Each number is 128 + 32 x the weight over its row's rms, rounded and kept within 0 to 255. Layers, rows and columns count from 0. Numbers have three digits each. The size before them is the row's rms in percent of the matrix's.

# layer 10 MLP up, 2048x512, rms 0.166, rows 950-1021, columns 384-447
110:099138092188084072170101065126085139158134158116150180082167152105153136188135075104154071106138172121137142153133157060143062125140107104157093114140152139114129127139118099149093101154088151
109:189168202137075107127114128092179157159137098112170102103093121156165121132094069128072041114155126136154103149091059084133161099189104137123135161134108162117096137163151157118130069130114120
098:095165129159095105118123113122147122151082174162056115133113126078197125138138098123102108143102127140138142202108110093101107135166173175131122130102129154114134200123128109090120092103159126
086:108075083126133143155097129111113123075149134177122128159088112110098061158165112114122113160153190129132173209075130134128125137122112151118118159110154181156124080162095137074197108176152141
091:111148131109105144129109089122125064160151087122096164103128130141128159096143149131160114140088105110049107153075091131127139097081081120130147097147124145162070144150199170189134090136129126
101:154146102096077129065121152083182102098116101131139182125073130111161148078132132110104075142182172157174126093161131160084140117116117115204097121100111127146119104078147135135139185082102125
122:127078102107146125118129121111157132159143116081168152091162139075127155129096077124106083124188184134108150129149107113109083071084139163130197106139146141122085111146138090120126133143131111
104:187076108148103132131124084173124134125151110136175121146081155139110067159181150164110126152118119152128114118100207115084131124156116089130181093064118128199131144065087130151216155127146205
106:097146153111104127154117128115163165072149130125059105129108109151075119113088094114026204103135066139148103108209068149109150159143162146157116138108121167104065131102106112120146105114111126
098:088123124146168133108168140123145138143143075114156085098076101141131115120081107157115162156147103117133151109136138169111122174169123149143118144164182065135164170107125103104116133162149173
087:111137095120159156115119099142168139133174142130113121142130126137133121118114119111119195112163164196164134151161162091122110079120087081074197130158098088172107098077104103147138148147134117
096:095147170151128134106151156191124121136115149164144143155091117138163166142169106144139131095113104114122116122085127128085095153130146099118163080094106150156153135137171124108133176130189119
106:112141168161153104123091170110136112122139171156068142116081125154192141162138097111103118134148109099099110073090151171157098166124091106128077107052139139163118147130137135109152112115137144
093:147146135156161055135112138159111109071152166148115126106135119166168042107153104116094095156161173161099133127129070170156161193140177088098113093134082126104114168167133094141154086092109151
108:140093074152123069116130183162147123154126110057176107086077161120130110140090158151097145142148121084157156103117091114142170104087065184113130163158178140150152120033114170128145091143085144
104:086107139096080127105121181082099139172135170093145141141142076168127141155129144141150104122098088101143123159131090120123109131126137111145082101114149093136192135112233133122141151072111156
109:184112153116090126091089150113130096099100099112142131153135125134119127166146129139116113216114102175130145137089115127166150130112131130143109087126128111132140147122141094098096156143121075
118:068132146098143130168133066092184103077106107180133139132140129063167130099146167118181130173165114073091134105190154114096138105167158145124092156138105169102127135040181083105105174080109174
099:054105073093131128104070160114093173115123125117126128115190123100150104153137090175075090104188111128133121177104128135136103154110123139126093097086096106178164117137146044135154119136128112
107:114110114157149093130080113093174139142147111172148155130144071071136129087146117132138123086123091118226129191133116134109143127112147137076124135158159155124113130146138109168120120151152060
106:100130171137118130138092103152140145172175131143115176135091156119156140105077140134093196179139148075090181081072070128106171100104127081135133086126160121094152139141122115132120140153121124
112:148151177141097203154186054128105143176069095169136139127130156125163091099134156219105138133147115178108069124130185154148082072128186104135156155168141233119107095097107135109184116148121117
097:071093106173112090081081141162181095166120122138128098099172188096112202097125084167143161069207175116113157086056172142162141112076180118189138139105068178116107130127144140088091136097159126
102:148072132205067092137121099128157127097118124135128142135129184171088122095126112120095126082163112168173163110152142118102146138195139164085112138180136095143115123109140063071084113139080130
110:157148138112058130140146153182135101084090134067106120092080117111115146155146146202089107119103139133155125148098104123108164123114174155134155173110184122155190049170120103123094096119166144
105:058124091132118119154124143149132101106154151109153179090143147114109124158122142115198117138083141152189121157165128129153080197105141099134093194152170131151068127152083164137109137100143108
127:146101117094143149117112110144089176148152175100092114094165128171193113168135152092139164093158149151138111138124134122205098154127136116127183090144158067142154109128128187095091166137101107
077:100134138151151126098110118128149064128150145115172108105106159128145083097130116066065124099166205108160146113161141133141155063124173160109181136126148127155122129178128106174084144157070136
105:097150178118105138133128164164094157137115118143122132173163163134083133127139113107090137153167144109133113120151143141113207143194156142093139198119107089175152106155154139123149061087095129
098:185136102140126141092134149102108111152186136086197159138110143182146074164175151152183136141139159118148122095104127151163215140143129153142121128120118155195210123140151136161131112116110056
100:112113128117072139169132125112107176089158130131068131079148106160121125110129135120155089121111151128138098130134084078191107062100168099123107130114124121144176160107174112123130185074059120
107:063147136113144171155134100140134162104137091130123109184098128148156164193141108151128137152087163154158188117116073089123207093083167139129127160147160124145100137091146096216096142152135084
104:116153100125179089113127146136083148159091141147109091110167085174137121151172059158121138107119118076165072164149103118102129112162105057090044111160177087080131177067142154126111193173128140
095:065095137174158165139041095108157101190122120172118081117151161098139163105122153202136107156104111140116136128131126158134140127123052139112089123128121145123139102057130057109132074192133159
081:115142123117111160123141112162127099176123120123091067127141094139111096093141147067103138171120064111108186186124171160130124113104097113154159086115174122094164165099084104159138147099138148
088:115127123147075129119071091091063138094145097103121136082112084194174075188158116128082153155105101081140144155164122073102118164105126085102108143152083111137114121128153112098162050137110134
101:095102155128137088105153115106144136191161068123142096127102162160136181104159085145041156093175144120144167199120162116146144133141091128121096058096115144058137118128142102161138173148119146
025:153104081161099137155108155119216145138162089146143099178132150132122119160127170117170112175190145117111168146139108134107089184094138186146110115158108105115118154233139086185107101135094122
102:073088108091047091103092154120116167147113040155139088113115154115095102116105143128141167135074115128080117124103139206143122107158073138150152158183177171111060111141159128098074098086112092
107:155137183101133094096112189102128081150135178126146161160135134150115181192124233145060163179118116087139110127159132162158130112126160140120104136115154117097146166171081130142077104166126116
114:153114165142206100060121023112114087118101158082122121152090095092120094135080089105101141102160151137085064043138148098141135033156164141123198119113113124115121173159093085094198128149138107
094:104140116100120187119118098133149130118100076131149128131094099111099135081166161162064171069082096172146157073115158209150137146113072123137132187145097143109105133122114078061154129174160041
105:122128173179106144087169092120103108167076157084149150104112164109148130146181138109152115130116072136183122072180096121093130149146143160130127155125152057134222137142110103126091148080124094
101:120125120092172151122096109110137133118134125139130133104199128104169076165141173076109204174159123136112172117174118159168123083159110177156105046184155166131200107132144108089142119138141105
100:079183100102143153111156155156144155098150094161144122167121097103111133126124145130140153141109128173097107106182102131118129176164145100103130138107131146139045128174084112118148033143071155
100:103097106124185110210094103146079092132127203111103103131134139085133136100134114134173109101085184125118097186095096108143112113105145190124143084127144122100147130111151156121152156124097151
096:156127168083113127121120092124146160141155159102111072168138141123178130135128116107137127162103146147173155108110115040118146127120124134110194116082107080145147141148120150100132080109158144
093:132164186147116144136130142097108166157131097111146160116086186115111138092108144133138082115099146149137138163120101157130166155094128131174141082232131106094115168162153126167085129142098181
098:148103145129113112105154110150123159136171120146119096102166130110095092133165083123130111113128126116065119068159139128148101077140141127142104087147133142131122156121092054105099098106179072
099:162123219138106116140101119169090081106145109100149135083152132138134121152117171105084104181083149158151184142130142128117132193172117176189097120127144142127142104154160114157180085134146127
093:082131100127109103099149146101115088093127147110073155125198136155158150119154103088126086097147138111106114165102069163109063108140121134116181174091124074102080156129080112143075122185142102
083:097080107189150124079097121105126152140149074180117139175165111121151166118176140062108096106163152150115131143132130102167137085167122085105115146125127162107093114195171130169181149117129150
103:164172137085154114163140150157094090195136119125122104173143156130155163116091172105106148107096106188169144123119142162100160114115131107136071176132076175190084159155154100101059064126113125
090:106103156104110126164157138111199086114151144093117121095092166066118087113071143140155090138120152138093105065126112155129190086104107175119222122183143114039181088148098166105082108122087146
095:136127066119120126117088079122124135100106164170106156119131168168119139097129122129153096141081132162174150115155145084121112153091096117159093121157151121090146093111172157090133105171103131
101:126113133102139120175102123150155134150102203105110142109101094122126108160120201147117147154158117109102122128132095147161134125093124136081185141152118124147107109136085083103148169132147140
046:121140141120192144110115083132069142119135187134094102115088108126118156120139196151133141144114119115192111127177084142110155125156175126142149127087062141100123043140137118113122126161136139
104:106126095153137137143149114134129114144067077144166210119116191088223088148066140175178120087112135105098126182089154126108155091186127119133146114133102140157153137131170147132124109093118137
093:094146116193164117168096149144182134124125149172124165172150129128079082101137149089125106127193138091099051165083173125117107097180120101119205138171159148119105146122179134059062056109200121
092:103153081168128125148114198059127122133123139189146143136137145142161083074110151124112142139088093108115129146142157137125168090068117124123166130115153051118152166132145087189183139095142117
090:177154036098134130129147108127076079122075172201109124117115228151140133123110127174122101101062166162137137155134105106115137200143153181112164123127128121092155135118081119062138105104135124
092:096128080114149159146074110123164105199062127094185116088164157149099121104125122081154123088139144165148072132118124117076127165176156084148168110096143128171146129088125174158124133138124196
106:168141093096112163115111156174095159121086124151144119135160131150143153160121139096167191122187101131103100162060162160133113141170164100144101107143145184161187147161147149125161092142132151
086:132161142152155169085149167118086160168128099130125154179125124135173138116113113141108097155171121133135097135088132125093161124095151160140151192061072155135118061133113116130051110132097081
108:078135105129070094154185114107132063124102081087147117122115214131124086120102148136061121174163165170159142086096163133173140163165120103111067184077117146168157179149136132109121146127152101
094:144155138179160121094064137067118148103096105143156138154075149138132128123109181083114101175193104125109129068108096064159098101149096157123127158147148085119130120124104092083163132139205066
101:164151149155135125117066144109174150113105063107126174077122098129143128117131168141111150089104152130119145159178077079133085076142142156164126119125132140115139106157163115095149121098153053
100:143090137103146113060130161108136124109095115163139128088086136127156105113077143144107096097111127160129138133175057116090152086075099133102118100136109134064156122123160118100087114124135184
104:104203084167144119108142095129108148119104127151135135162097106117104119141098131146075158122103150136120166174158114100101094100072119068104107128075116067159105128118120130136183097138116108
102:122087191131097107106114180102111152113134128133145135050115173120070112159152131102153153167068135151121093143158146150156177110086174133096141109169123086073139066103075118113086108160127068
100:177135073120179140164145142128136137090160104088153082134128087094099180078197136191116151071092151114092109177100131087120139124089162114083129105144145171184135117062136117156097178156223152
111:094108108100074094091114164158065098130155141088154158115137130123175183085100139180168105128058128108120144068130103153147136186128117102113138211171118161108127131109097163073138095132046157
# layer 10 MLP down (transposed), 2048x512, rms 0.0806, rows 950-1020, columns 384-447
123:173164104106124140132084140100106107165130156158148112063111147118172120135119095157149143116136172068138089113164122134125120173104110088094127086072169106113169096129103121102120121060092155
113:136139139145090025171124169162136141158171139084123102139124128149138094106105099108074163141151031174103049158162070119103116130142097115059115100081160103175183187011153130183099079063126179
090:151145148205131126141147175161128111172162173052133155160155188159071114120116109177120138068147177141164142130120111102153094172139089150105122114151125134075160083157041105118106166203131137
079:144143139144061119060121134132117172083139149091146162108112102098112131076092095165099166129138147140101084126164075134205139169121183132116092139153166085108157122133119108069144104133109165
096:155178125136099145143138133135158089095128149138153118175119144120144149170119138154161122120112108151186104112114111128137153126125141101119125138097090070109127148127134122115122112119149113
100:112127150150106142145122152155175142144155132148102176057081088096165177127111135123070099057163146158139179079102155114134138148127097148079147100171114139137142146113098117135125100105146158
128:102170142141151117081134205129114155185141096168118093136117124073098137144128128119150131146147102114136157175142151157130147117134114147110100057178163124121194144124162128188136152121195162
106:169101146149162145119123143116133083141089112103107124189109183122148142116156120139089131150168133132058188120169143145130168098133130143117117106088121165159093117210116113127176120135171150
104:133139122106127090148177130087106137163110096126107091169070082123144139140132174179090151112163072115125103156126059058176111140104097152085102122140160167024118203134088123119117174083107161
098:145088133128056106160174120096084169136075129145163117131121118128085157086141086126142108067084127137103087132119134111114144146147129106154171108202148114163086126149101126143101020109147165
085:073111075147148111131107133166133191166184127166158101129130197126097159117189112084160122116151150142083115113193108073134208115097073173116147118160153120161090160156158114144132176103148134
098:132080147149138093147081057101154163152143124110079122109131126126116119156082122142118086161174122108091131132065140105089112152102219173167123138182152123174168139186162121052121146166164095
108:126099112064147104141133136144131136132154155181077083141160106173090135143190141153116122150189179146109122109137061038148106132139137102113158149129090116089115107159145122136172104093124203
097:161099115119140107131136174089146121175194076164155152036120096163155115103096107077115133094137075130098132134166116114165191150165117139122167171118140177135151125178098143115172083092133121
097:158108112132151104108112133120058154160138122127142143095101079149143148115125115109091172143158120155176127114102128125098128165115178151138109121074098187068125117136127150204151148116141122
100:094101184139135172090065106086158125200064128142134140172196124159144179159138095160156156188129153142079127183141117154163139069126179067117125179123129122111122140102134164102096134103101134
110:120097108130143134193107112126133140138113108131107122191087117146140100126109094131160191178093083124153152153137133114118115173116152103132107132157086077122125110022140135164134174170126104
118:124073122115108097126154161170111083184151124139145184139121100117119098176103111179110147078071141174131086169112110143112114137135137169065170120097127103128054091178065070180131068082162093
101:129121095120187137145140150126167199132113116083092124195180173110146112092134124096112095150115100188153096165076079149121165165181092116137082064158101087145225142130098058139102122126080136
121:149135127159147136143167136143120147130136098170163113078082148123163176123177123146114138131138142120144039083096145069056156153172112152101113174134137141169224162178116156159124141134135100
100:146139145087082183137139121143112136177154094199125126127134149098163154093115127136159134158122123111075218117128125147061136200170081162157078108124205145143121163104125122089133073087126145
106:150129140104094155128193129142070126156142142101115166155109136144147144145153137160098133089125099107127115073160166060099171067126099115138112093183146145125155124128134130105143113156081175
101:121138122109127123170151140122126090169114145137141113136113112147090103106118146085149079071099096156124122089131077118133101138145153182173193147099144137124118159095145092180179149129104181
096:091069177148131143195154139086120129178128113114058163141087124116112162108115121094122139181174129100084105178155152050149146133123120144077139164084096113135122120104147114108149108113069129
114:148106150118132106174115139204105132125148120171126129105159153104156117108175143150148117098130091070166108104109108114127177147101114151181113140092167113233114130167110168127076113119167142
104:105078212104122110138121104137073163095081162096117150118076100127105154140131223099083124137135152099152194163178174099133163100134130144113084120140104140097181116183151079136110086168117139
125:097078109111117127107117093121091156092151098143069130140113106122157100147123134185163135150153133142122087149096071093250116151110114098138106130184131092143182098144135200135167110169109101
084:155127116136073090120103078111147061087118098128157120120146114140148096111181110126064069183130132144156143093159116171163173111152097183126085077078118204169124140088195088130136083206120139
120:087115072108143125125081166090068123183104061138137147140083099141135103044119159082106157140153140159163108114116187131096095131201099143105162219167134068148158156114117137137139118156102133
091:139106115106095195125141127097113079168136163154157154125110154136163106139139090195135122074143105099138112186182170150167170162121088097162112094172102124147192121172139140140137163162109142
098:122156109084122111128091126170127133127175115138108142108131114147091193116131156102099099166077124107127154173097141089129143133138133158148163107090109163153131129153142111082113155198131103
098:161131112145160205120138086078166187132108138158157158111085100142045111067165113125099089074089113156086139137125121100088177154113125137147121111110082128070119158140116122139166130165112153
099:086129117119121162088054100141074130084065156136117145109125143129089105101182187148109150143150108160060198098145116120129127119195169082094121112111102070151164136106108124080136118140148119
098:092169109134094123093154158150149131144123154101162100067165134138163182171052164155132123113103131134110197115134087204105201104144125100101110108130114071123127117081114094148133149141110147
087:173140118124139111095087152157165089105130128123172101144108115112155186137134174135108088143150148123072168178084110122115188153138110081169085150097072148196152194149106122141159160119139146
094:139142147168143101150178066088056164184157137101160090106189130140139123122081147106108123144120123124064112167122098111132128101125106114007178084105162080118140122089167108168141108080121084
103:117105115127190161116171133134125142138111110139087135150155143096170143156097140123127132129141092164158150161174177121088150116134153110135141098156119141112132083216131165189129133103147147
024:176162148145143129147132087128118173102143068112116110115117049093130083124215133091158130130168194106108179172126149146137108178105151103141109159109157161165167155206123112149139098122138156
093:099101127166129194171147135107106126106151092109162181085135115160079164172126123136119161141114130135108093136095139115134105128117146134091130129163155055049147156130160145127037139123120086
102:141129179153111099147115132106128141155135108120196163161116121144114073177116178190058146145105117115041139156151093119126140128122126163152115121054119104142129099177105069141125156154150108
105:154109136145081095109111128096172141141153074116130106090135170057147139146127126147094129136079110092148095166195151128143157146149112109162092149152153181119103115152133121102121128154113052
092:168124145148151159125085128220138108112238136103147102134135115113075106125102148131133152115119118100175172104100151149159101110161039080181136122170159162165148165099120098113160118168116117
110:107112115116106125156084169113158142122108140145152118158139167103133215105146146133107102131105183143195120123138061141156130132136141171094106135115136091110062158023096148095133059062151120
102:153146128155144122127145115123106108214140129121119161156126145107099066109071122140128109114148180147170084086149119112169129133213116119115148094143086104147163094134154101178100131191116126
099:116151098156152150151109156085092080128138127083068141104121122083129170078164127108091152154169114109151139093119059086176139103141099100148118116206105152118148103130139167148144162146118095
098:161122133135163098111117115196142133139152118161169122135130125145138126143163140129121137156140109132128117127171131135114186084164088194099141123057042169097174128153167062084128119222123160
108:069135070118108173123128178142132084105142143075143173128130183123095136099160159091150092120128142143109114152199073172094089155103170225114110098133147082110164097079128113120146150124159081
096:088140100076120119179134087102117132149100164117122166120071151120155034122134144126123053126123138157134137146052169164107185075119081098138174158162145147216133136126104110155123147107127129
101:168150112148125185101149149075143087155070103116093090094138115094105085213138093101128129132096149188160101140156124104153042077218143130075120191121105176116116156187108167061117180047128188
097:106159152132150104126150148157118087120119120141116155117093107051137144177151107141154090114075126097134166141151207153103073134141141114087136143128121159103118089161189115139082131153174176
098:154180075118111128141169175139090098117131104140128130123167155091118150128146187145126110143170111173118099193127102143182128139097174099134148161050154139117152147068087122155103114147115098
082:172115123112123099130101128172083134142083112100094103083080184127137164163155132124142151105145140168114123200112068156148058179136144132156163162079091105191145098177082114070155162132149124
102:141102148132130137130132114121158129091086159141131130115124131160113155085068103118145132070132124118095149126149150169140165196114162149176129099170118175123120147025094132131105113032122124
089:106087150034110149128165169141125132103097142112091151104247112153172151159078078130060114141177126152154109115150155120138166139141131130105152127108139106130124169147144128078126177078101149
097:119139124155131206160117110105132170137156122106158146183129151112148121155164109156106127094130130109160101088158126112180117099136142132098169123115128163108094130167079051116135188094129100
106:154080169128127164072144070166129125151165171154126153132134166086117078202152123208104113150147066096100112155153142127117104169133071169067112123092050156107116145128151137112110148070078188
046:160086155140163139147198157153141134115108092206133078085071155201168089133116119151136109150079117120158136093134105115095158112093144097141153143091117162093117105130163105125106144142090059
104:142090167097178142152160062115090108054115091104161137097158091127213177166155179164117159111133134101142129172104186143085145085125143123158119149131093123105152148082155125099127141088103114
094:104068172157122139109084130164149149072130095137143113116155098129109111132127116116144165105133101174122134130156181135134166134185105115104104166134076103157158150128120110092048109094145085
092:141104157154088097125091165131112147162159099110153140136134178098131142117116126096135128098152147102076072119127079138116088148183164066140146133126136166127177102068175163104196143177153128
090:121135194121129165124140092115123136090107128111149107105126112165115192086110104171153082134154096096124092096092143082143149034055180087088109104056108097139124079130123129122150128164146114
091:141113110071178131096115151145067050030113085103125155117066152124116105096115083090087106150168187136163144141100140140107147092115128130120219125119114107137087140130121162173138146119145153
106:135220069102085055096115143125113156130099132117086106117158160109149161130138136136196098129121163093102083154133137169120189096110105154132110092177126075136112123049103153124176071115112196
083:166162064172112119141063156115089094107086114126146112162148117143110130108103157155134150191131109179094139200152118157091100050101074101094108149164095097143116131101113155098078087190105111
107:154150157100079177148138135108118093100140120110150127066121148173108193121065159080124114162140165101138112147113159047165114104092128152091070188162114180111094198055138128114160112142129056
092:083133073164202108144107157131102156167165157129150126178082137130178129065115124092196183138144144102134142112155101136118114091147113143183155140121099152124131125125110117107125103103127050
117:159184119122093112107111127125136139100114117120179082137125091121081167084175102154128146091103117184120140169106086122049132179135054095101105103149071188139035142137174071109137113089156172
101:107067102119154140117103151091144133117181150138100077134116140152134077082105172147124100107132077154166121149162115162128177107143129099084087151127153123083098106126137127158138115178162111
106:136139076114132136128127140107180138121146115144132155124149079145180137094218114171171094105126034125118125075161115155145125113166107142134100132135146114138061123119101143136163129127127134
112:102075161169117155164111076153153154083122150084113179164150122083062095079109141126149162109092101130127125101124133180141132120109157110124111148179162148188170102167118117201093095137104082
106:190119146144082119089094140156140169131114056109134143163118131111079078134185105126150099134131118178106130160132211124210144156103122137136092110217149094148075115177097142114091190197137128
# layer 10 MLP gate, 2048x512, rms 0.154, rows 951-1021, columns 384-447
112:137132132139148130075146118103149102105048122123176099123155159072121135105100140120158128143161121103098135104125131190156128130130073150177093165117168128110179163148173130178174138092122067
094:117136169186125116178136146152129143092117140124161111129117122132135203102149151127151067074103111147128128177088170120164136130124124191147128152060135083103163160079097104093196115132097083
079:083166116087198132133148167129106122084129112106146135048107129082096140113080144137121148162106169139143157176133173156129145145111170204093118109134172167153166107159146119115178111084087124
100:113226145117112185127091139148156122110149133088140114141171137093082129087131142126138087116112092118086082131081130137118139154114099171152136127151144093139167155170133179148117133122148163
103:064109146151126201071111131157126162100104126104174119163097095074149117145124126137137134111135166153142150124139094125112092116143148102105070072137148136195164092144120113123116118173082124
134:121136159087161136177166150149164051133142124116129183129148118105132101047055096084131104144148154157117156105243119151092124108084131177117140099103098137157127098111140088134152122136166103
106:126069193141100101126118108126166141097124135097172174099116124146118130087103147101143084068142109105089083159120129096117140118164129149070178099115112112172092124157129143174154155192160114
109:146170085139101138106154136149192128147148125148120160133146164159137099113104123188197061103090086177122151138116171090108112150116101132159152134125150070128129160095154180173079102131143084
098:142127118035053164088111157065114138116116139168201114161206149128116128131188187132087180113142088133077096085114129145099104152151101146132104113151081115195170108132105122096142116167158112
081:136135170101124176143104114111137097125141149130154135139100176063131126089070108156200137131146166173133144117162105071108202149117144074170026082123097134122144105142138115139107126110217085
098:138217184132122157128128050185165120177115148128174104176135108137144071084132134205089089132103141134079073167123128113122152117177059111116119071094126122063092153142128162139150113103128125
109:172112135138135139114165143141141118114113099141121105153108107151079162085122149114126163210119148152078207153142158124106126161097123037134168117118201150125146235127158104126155102080120099
096:177119103090176138080114164137179109120156131153113153081066106097133118087112116124183087117109091131093104121130090041104160147130137129086160134195112079137076104102114133151145078104158120
107:126130124137161099115175169120116158118190141167195100168138180135157120131110062149095116105069183132076151132080136112120065079106118171097103123102162076157118166046137135121081067197156134
104:105104157209140124134137122153052133118087190088143107169128106206152099129169140155142134190059143141070105112123136132119100092108125074084137154125163122102097091148135165173139097090129174
105:191146146155078120060166108176116098165137100163107098117117083112105170130103112113179105101136144139120109108069169067181081145118120091129120214086075124164103122141121111107114098077167155
108:121154147170144164133110119139161196076158080075140128082136120131123132166126167081121143150181151078125208143113138119135115098138093107164137125121126153165180144055130142060120173137103197
101:104080097146097131190090070111087140108151073120131165141059134197167067143149131151126101094122079110159147140134083174150141173124130108111120141092118113154125099147148096130160083100107143
106:166119128129173146113160113152133128167104110120164137116149120134123105084176132129125204182094125128104114109158171137117133132154151146123186190130125089196161150107126105098120127129081116
101:112143095138046093122156147147182119137082117100136168167159128134114121151123100126069108107114116091171143141131201053145143202111151191145166139161109147089186107159171098160130165019153071
113:120166093131153134155112160139115132131169077099160140113088124158144141191141158090149073116146131113140133106126101151126114056120126129112099088147198154120113107134109170096154166109219126
099:158092152104103151119098144090172142153125148056094122128144087152128091108104123119152087169088087095097132142172107139092177130103139157140167178113167160183123076139049082080148161175135052
099:134132149102153182125108087132107110140150130162109174112132110161161137142149131125129075101113171133196135121151121154116156128152156157151130126132109187140194153105053135156084119173088136
108:154105143184148122104123097104175109140204096174116145100155121119166138169100097115179117214137151099141129149113100094095103156154104116143085118042159137107138151118121089131143195106111129
104:110110172181128155114146089065115104178177154137087128129151142055115157064153110190079065109140161121132129134092143099144101123149163149127146064093138072050209149109124104146142143167094156
120:154100138128146104102122110152119145092150163127113155142143125115138153131136127147126159091091115201175144180120063152185184121100172099110125162127173140135170100109155119169124165137157061
076:124126161084122157143107177115156094142153154085134178170135106181107071131160134182207114099127094146081088128074076156141086199142144086098194152156098119047124105126083124116180126106108147
114:164149164150087119087071116093134118171104130151113133088122169122205137066094167167148102129142072147130117103100124072102102091051166162158131124104086131150139189117132103147103088104175164
097:159111186097165084115137159073136146106091130135165077102149135143160108084126125144060139107164156115065149138082064066139157129106155084088165098138098147142146135110139181123091080124122144
098:065101115104114114139122104142082107109139122083124110116172117063106149150159104118170164119146180099114114127062174114118095107126135174118139074130200115133155099103132182134101055110113176
103:170092126132152139133120183202116067159090116164114115084185092155102146154097071142127092092156107150017060085107129099131128150131114173154180101164139101097130161075126191144103071165128107
101:114104132154076079144157170113095107090148159145132124203127117107092099114086125087117157155089154122123157080119123139146114100119132147106123095140147088086123186169155122121160107053159103
097:126082062163200117186149077139118102118142161131152129109183174123132108131119131169145089118084071134155148110110114183087175150102133153101079144149141097126114090143105110147124180139137247
081:118116143187141056131096078114181027155128091143129066091173131106137070128138155142123155125122180133149125169093153096092182172098117071092155159103086127130138121071133148121131104111115166
091:144096167178133121132124198127112196109064133140123154157164120138114143126122133141103115163108110173147112158129150171161131080139094178150092146119068131156115121091186115085125183099172125
102:116084099153159143136154130143140185158191128157116111095128117118168134144094132207105124094159121172153133093140153129131125083139143154051120124145079136075158133061116154129054156138107131
027:101138149088188152103145115179102136133105142087097149099135110106119145168097091123075120103108076192154076097136123150146208114140147141164110108106071158123172098065155167114157178142119141
098:110142069095109099097049100065104174115177153077155138119157149120105098104184115148131102092134118118123157145137100101084118173120094130145145097162129100074112117129157095084112165141126134
107:087145141126097089152086137170137140117179109163126150102176112102128123107180114142189110146119041110100132106076126129111130112153068075183164109208120134104105109074183118067151134056087131
109:093150170172155194165128208133103121158099164111137174128114152177117134033158106196163112122160061127159172119073150176080168116037132196128149159108195148103119117059101159125075126061122172
092:092118104108089052156169105181132152139094123109138106159131164077084119083140155113155136144150088129075206082154095183098134151136119143115128125119083132117127097125073117185108089074132131
102:146119161117103123133116161135114133145149199149099124095102140109118132124137129151129165153106180128092169125084174088094163142101124100156106115132101154125090129189186175153138151180119130
103:153166143184110126113099195128052106207155194073198173141147083129171158174099120092082153138144149165103207183223171087172167144138128109170126068145115136108071117073143156115156159097203144
100:149185133106169096092161151146110138115104111148061136133143129167176110124154139138070196121092094135110126145150083143124114162167178122150137184168170092071125179151044137164146197123114180
099:123162164162104098177151079107150161161098118080129132113135113074108123123102114133129113120155126112069085117139130095085106101128163157086081128112168087141073109140119158094107117111102126
096:100149108129148141101078145125162107117127075181130160149160078174093153119105117124123157154142110113062117115172128121137134213121160067158071104141116154146119109058126118108104154127156161
093:114138132092126176108153100148168088138157193110139141114155077109167102152064119151151116122115127125147170164137153109135102070089212112057057060112116142129136128103117129102052209153123119
102:104109122038170167117151127136134138153134201098114072129172110120104066127098112147139121106107170148089100127094132091072147117169148127105076094106162156113121112107103146091100081157120124
101:104157149198141145133027078127117159142156099158123096174126106161095131123145164068078097142107098102128153197070094147112177097116146146162106125117151122083201138108131103124102116105126146
095:174169127180116082107153097159128154158121187137147072100049056099150091163126089121117129136080151072068205094135111147162153128156154180175146145161084153212176103111174134150123159103112137
076:187130144202170142153121134083098134105144129142157136159118115120104140189167115202105111143122115108137137060174122153152084133122100156106138147159172119105135160149162122150149161095085148
105:104135107151149159123118130112086107087100171135090149081140101124090103120141127091176112169171080088113125126163118072116123154146108165152116095098110130135151139144081169139107120200142124
088:110159108182058141140093109137149097046127164122147100098110170093152085167140105220103114054106123098168137154165134083118170169112102089128148165143148142157131145138129062101126067137172108
090:113107117143149186131169108091079107178123145085132163210133134096125148154119155088140207120128104168126173167085110126134145132076116157124085148188148102172104184113103117083179120166167123
109:121094128148125157068125116144058143116143180171139096108153116049162140104123117192102141180197120106132062142153166159110169132124105140084101086143154140127196125061088160117133179128182107
046:120141112136155152174095128107091160156099137128163103116128115101117151146180079178128147106157132111120114129087112141145165122130165134119117111114092100157213088184099144190150149119187063
109:151125150174186102113095111119147119093156097051140159120145070154159126152133153166158079203130096153170102198114142142151163162083156156161133143144138138120172127105121121137142150116065135
087:115158107136121107149068216137224100136141152180137110137188143171108059122128133081144123128158119064085114140137123109135090087134149172173149098138166113097135059094153144113114141092178090
090:131124162106151161157114135123138155107123154123200092104130147143135126102134099132143104174094138128117184108113189176175083112160119122177151152141152130140123105076124099092149079087155181
089:151147191141102089088180096085119134129157150143192099085117137137089171115163145159161141151079172087148119208097115157102136144099152128110112134120161103145105130125159122140150103132153112
097:110109113124218127143178144135142104131236113133102102091111140137158121055101090110161146085094117168084089104174164210140150108115123129140137098098131167101173187092137201136171122120079120
105:172159156062061092103120156141142142092105122143091163159171176137159122108154178168139119127132097159084082074133176152084124130089072165104144094051126140088156158139110054104096065125164149
085:115124136103147179081164078167075091154118121097119079131032091127134105089204147186185118102145128127088108175150158109123120140156172126122100091137149170165107106117092086086145103135057086
109:112162149131098082111133168108103134186179106190102145165139145140160110100156116175179131140108174145120101117144110087106100134188152195133111178189128165151154221060139134180101040113065099
089:132109169094075144155137157173096097179096132142087106134123129122091134182144094097124137149064060141145119112161168143128160167156106156157100118140102136093109155157135114088132109156118099
105:133128155188106137117128116166124196092135068091151137062154147133094109138119133179082162107128128128137159129136107088067122178161143134117069162125131199119125136118135123076147175056144115
106:150170113126034133105123094117143128115100113133090192207138160175155132098148098126154123112113151096154104128158171114131178137171170111134133158136089156135060125070126163136164125139171122
103:152132152107105143063176140084066099066142101147122141182130145122087073103151140135136164133148176114098050150062107153132114172159159091063087088149161203162072155105136158104124182094135179
109:142188132158093119109120137115158151120156150113126107173124161121151146092129121128115132180068077193140087152127111113203119152117108121151075128131150115116114227092134138172157174035108064
105:172135141166116140171125150086152077119144119077138061117111107133095211122142141174137125153116056100087197179160149105168097122110086118058095147139133151162154154142162098172129206157190121
115:113093158141091091118164153189113123090076057123142110156116129130130135149142187130077138102151067097094078111124145148140139159117140107095081109110203145151104153109148171084146130117120151